{
  "n_layer": 9,
  "d_model": 96,
  "n_head": 3,
  "n_kv_head": 1,
  "head_dim": 32,
  "d_mlp": 256,
  "vocab_size": 2048,
  "activation": "swiglu",
  "norm": "rmsnorm",
  "norm_place": "pre",
  "norm_eps": 1e-06,
  "positions": "rope",
  "rope_base": 10000.0,
  "rope_fraction": 0.25,
  "qk_norm": true,
  "attn_scale": 0.177,
  "bias": "none",
  "tie_embeddings": false,
  "parallel_block": false,
  "init": "uniform",
  "init_std_qkv": 0.0558,
  "init_std_o": 0.0,
  "init_std_up": 0.0558,
  "init_std_down": 0.0,
  "optimizer": "adam_variant",
  "lr": 0.00295,
  "lr_mult_up": 0.67,
  "beta1": 0.95,
  "beta2": 0.95,
  "lr_head": 0.00495,
  "grad_clip": 0.5,
  "warmup_steps": 244,
  "schedule": "wsd",
  "decay_fraction": 0.935,
  "decay_shape": "square",
  "final_lr_fraction": 0.0,
  "batch_tokens": [8192, 16384, 24576],
  "seq_len": 256,
  "doc_mask": true,
  "train_tokens": 83850000,
  "steps": 5615,
  "dataset": "wikipedia_en"
}
Each number is 500 + 40 x the weight over its row's rms, rounded and kept within 0 to 999. Layers, rows and columns count from 0. Numbers have three digits each. The size before them is the row's rms in percent of the matrix's.

# gate: layer 3 MLP gate, 256x96, rms 0.0871, rows 192-209, columns 48-95
# up: layer 3 MLP up, 256x96, rms 0.0722, rows 192-208, columns 48-95
# down: layer 3 MLP down (transposed), 256x96, rms 0.106, rows 192-208, columns 48-95
gate192 105:556520537513583544518463501471587477527511500445503518446487515612480475513476472517434442491462424591484518564457489573482463456488495544505489
up192 095:435555494496571530574511503536463461528470537464488478538516499451502545544527471532453485474443453556569480569450507507520533495513510481489564
down192 098:566483528542503540525549502532508602431459502444489520527488546489522520476526474507582537463470546499514480497506482548473523520523550499483501
gate193 097:452486482467498445496458470560536538483515530507598511530494508479469445521524473492480447476472553502455471564456576459432435477409496501517516
up193 098:525495475563519562485531452456479578447414534445486517518462533527501470461478441480463541500509598501513536524491571486450546535539487574497546
down193 098:516554488524417546513499485523524445467426487490505519432539552515533451483468533515496510499473476464484531527491553581476498439513548507478462
gate194 098:476523570493436506533447566528419524483499558545525497556472449470471524514456514465438474483485463487500512527483516546575534454470530481494481
up194 099:537557445515470446569488509501462580433514495511500499453490500478546513471491403513556522451538507476504595466452505536460473482489513529597557
down194 101:536506483504523458434532519483477573481509466433451572478455523483516488452393414496546483510567510468531458554487458537498516555508491512493435
gate195 086:533481611465488469488538552574545490427539494472481461535518440479463554432396517411508541447539501493494532492529453519504484457483497514517505
up195 094:528528521476419590495524483395472559528519493457558561480554514478582512525499449468521513536555531497438458518517485558447517495548438526511477
down195 093:530485470455500481526541535508461526499448496556482501498534450502413582430410448505498492543532545505479459510456515587497494444528497516475556
gate196 105:485503519531529490429466548550446476463524517469529561477489470559495527575462477481547529506479492519450472517476483494486520474507508527559548
up196 098:544561459441471475507472495508525494522503535574437487522455498523579542530465466473579504542497508531511568488493507551520521483548494526522502
down196 098:519492499510543588516555478495539507523457451510463483548524555524537472421573539511451464471528484561496532500551480515512489494465546461492498
gate197 113:528527578507506487489383506499470468478468506513566501483499510508500478490488471511498460550418402533437506556497494447522455542459398525479469
up197 097:554505524488466529540498517509396552509473439504488445463465482495518449430541536479509510501437513484539489524479490528588499528546384489442497
down197 097:495502420508453450530527493557452543510538539545494433501504491539489506502549445553456518413488510438436514477513476433556486495505510513520518
gate198 101:503545497509522524441503507478569496417426475493522467534590482513483475374434457450470507459464505507451514488528502524568496485428498500474518
up198 101:532496544478529451484518488461511471523468509482529455470505464504476501489477499507473585496490459430576479484524537576498499483427484587549540
down198 103:473492493488492457511533483494417486498519529509558504452509436479502516470484495426532491562465454537529500470428507396577530559533467512514505
gate199 094:486497540526538597486499486461527507476471507525475518545453486526551487494518559498520478484536434610497513530550522475490525503473460521419541
up199 092:438432473493545531461491520561510523550521467406521551546453450533552537501438574546543480462451394509493494480435518436469538467515555555511524
down199 091:467500535534516474524502502472457457506468467457472477479480531476507544538437548583600515527452540417490513526448557435466530449446530561482474
gate200 101:490490596595492496475512581464519491431449476510528477507502495545435505451493513502438491515491481467593467563531556552500569522457517481448467
up200 095:445493493548525448459544559531484499570533403609478483531483487480463443506553468487515453523496521520527490557516521505558444534510491497497464
down200 100:458449437540459499542491484473471549459534522519454494546487537508505507510489467533456513476487547522528486499473414476443472469553518509537507
gate201 115:489471563458463502428468546475585442471516525502554462437493453476492529471487554448466535545397507450472499515526524463517481485501480488413483
up201 103:483471486413479434495479487463563452535448549433506527558594582499497512617485512505562515485504518525469455486403551483502490415491532509554464
down201 103:475493456525498499447438511480566507518510515536482498505534497523485540497522420542477529453495477545562470488475559479455407484599536500494481
gate202 095:503592532447551506487508508503518540547511557537454548545515493523484484491439527488455477481508566519492534573541524445455494542525559473570605
up202 102:532538526531510501489477491573433515456486467572490623523512454509492470509450489495495490573539502482539512529546542503540504495479427536510515
down202 103:511503551611444507495519543471488525444515503544512452508488483469438560419489529504467463461506482497511495485465454513497588538522571430419597
gate203 111:529544517508575560517515560478539485530420476414479472545481502555463481440471455486526519569495451479528445534612527509486518455469477526484454
up203 110:504530567501411527489537476530464491530560506521455469572530544547539503454482472499501556467583481494469537556488584429516476571551516468496492
down203 106:483492495540459525499391467476458484488441473541441505493529490532523513524556464489517522436471513453483461483516525478503543510508506458537510
gate204 091:512538568494520515438486539476515511487434474480423465549462497546489495465464536525511460499528395527519507515477463455556495505447505567454447
up204 106:374485514517436458463542464504428485533507548550496487537457476560468447536410584528469475495446498467456444473442474512495498500503468510514490
down204 100:582463462482462422512499461511509452474555515496501501508568433492422534487508475498474450457509534417475517560466568458498461502474524434494608
gate205 095:521550531416555486579498559499518549538561534411495474487445463557476457535417526517462521440490467511531454487456494513475520520474524491510505
up205 101:515465493548415466460532483571451533532529478532517510533555493519542465427508548521477574556499479455446468512456536553588465470410505503519527
down205 107:505450479534462520473500465544482467528545563545434506489536529505477514508529531413485447524447468494562500499571549407513488548486506532469599
gate206 113:560563580520523453499456500524516477492471567484448493502509507631511552495470491433494512502505495561525515531540564491482480574540481460522502
up206 108:513411540443552482545538504555463544545515495524553502466522410479421492473496434524488510478462473453524450505570410525467490514516525488459492
down206 107:543519466486521520516489454403529450494500487472512480514575488485486481459481495503486514461506511420495488520482526502462508523468456496522555
gate207 108:552519546489609565509509506470528551501502529441479494545555536485499497420440505530495467573467513424429496494472460516509540497502505493451471
up207 107:561516494503522531560460533501496513570502507528427465543416449473530452571481515568542533471455459545555605447481486470532547454528506462464478
down207 111:440517469479476495463458439480505418448537508548468412503487532560546487520520515495515548437568565558552467533463544467554535510528430465510495
gate208 090:503518546554524480440484488502533430489470496459464454536503397496490493496471523513532502525522424513524515527536489441520429588516518523503451
up208 105:514535525489532499486521571469533556440482504479544513535524536455465383514502505526515518522479506520485457419451558533526460492471444546436472
down208 102:446455492549535517427450452508536505578567453471560483539555394521479451481409475495495561490509534454519531502468512508471528508438472512518485
gate209 106:476497550482525572508493512548543503476508572483506424514556499555459494473545431503456512488495517589543483558494501491514447494486584486458479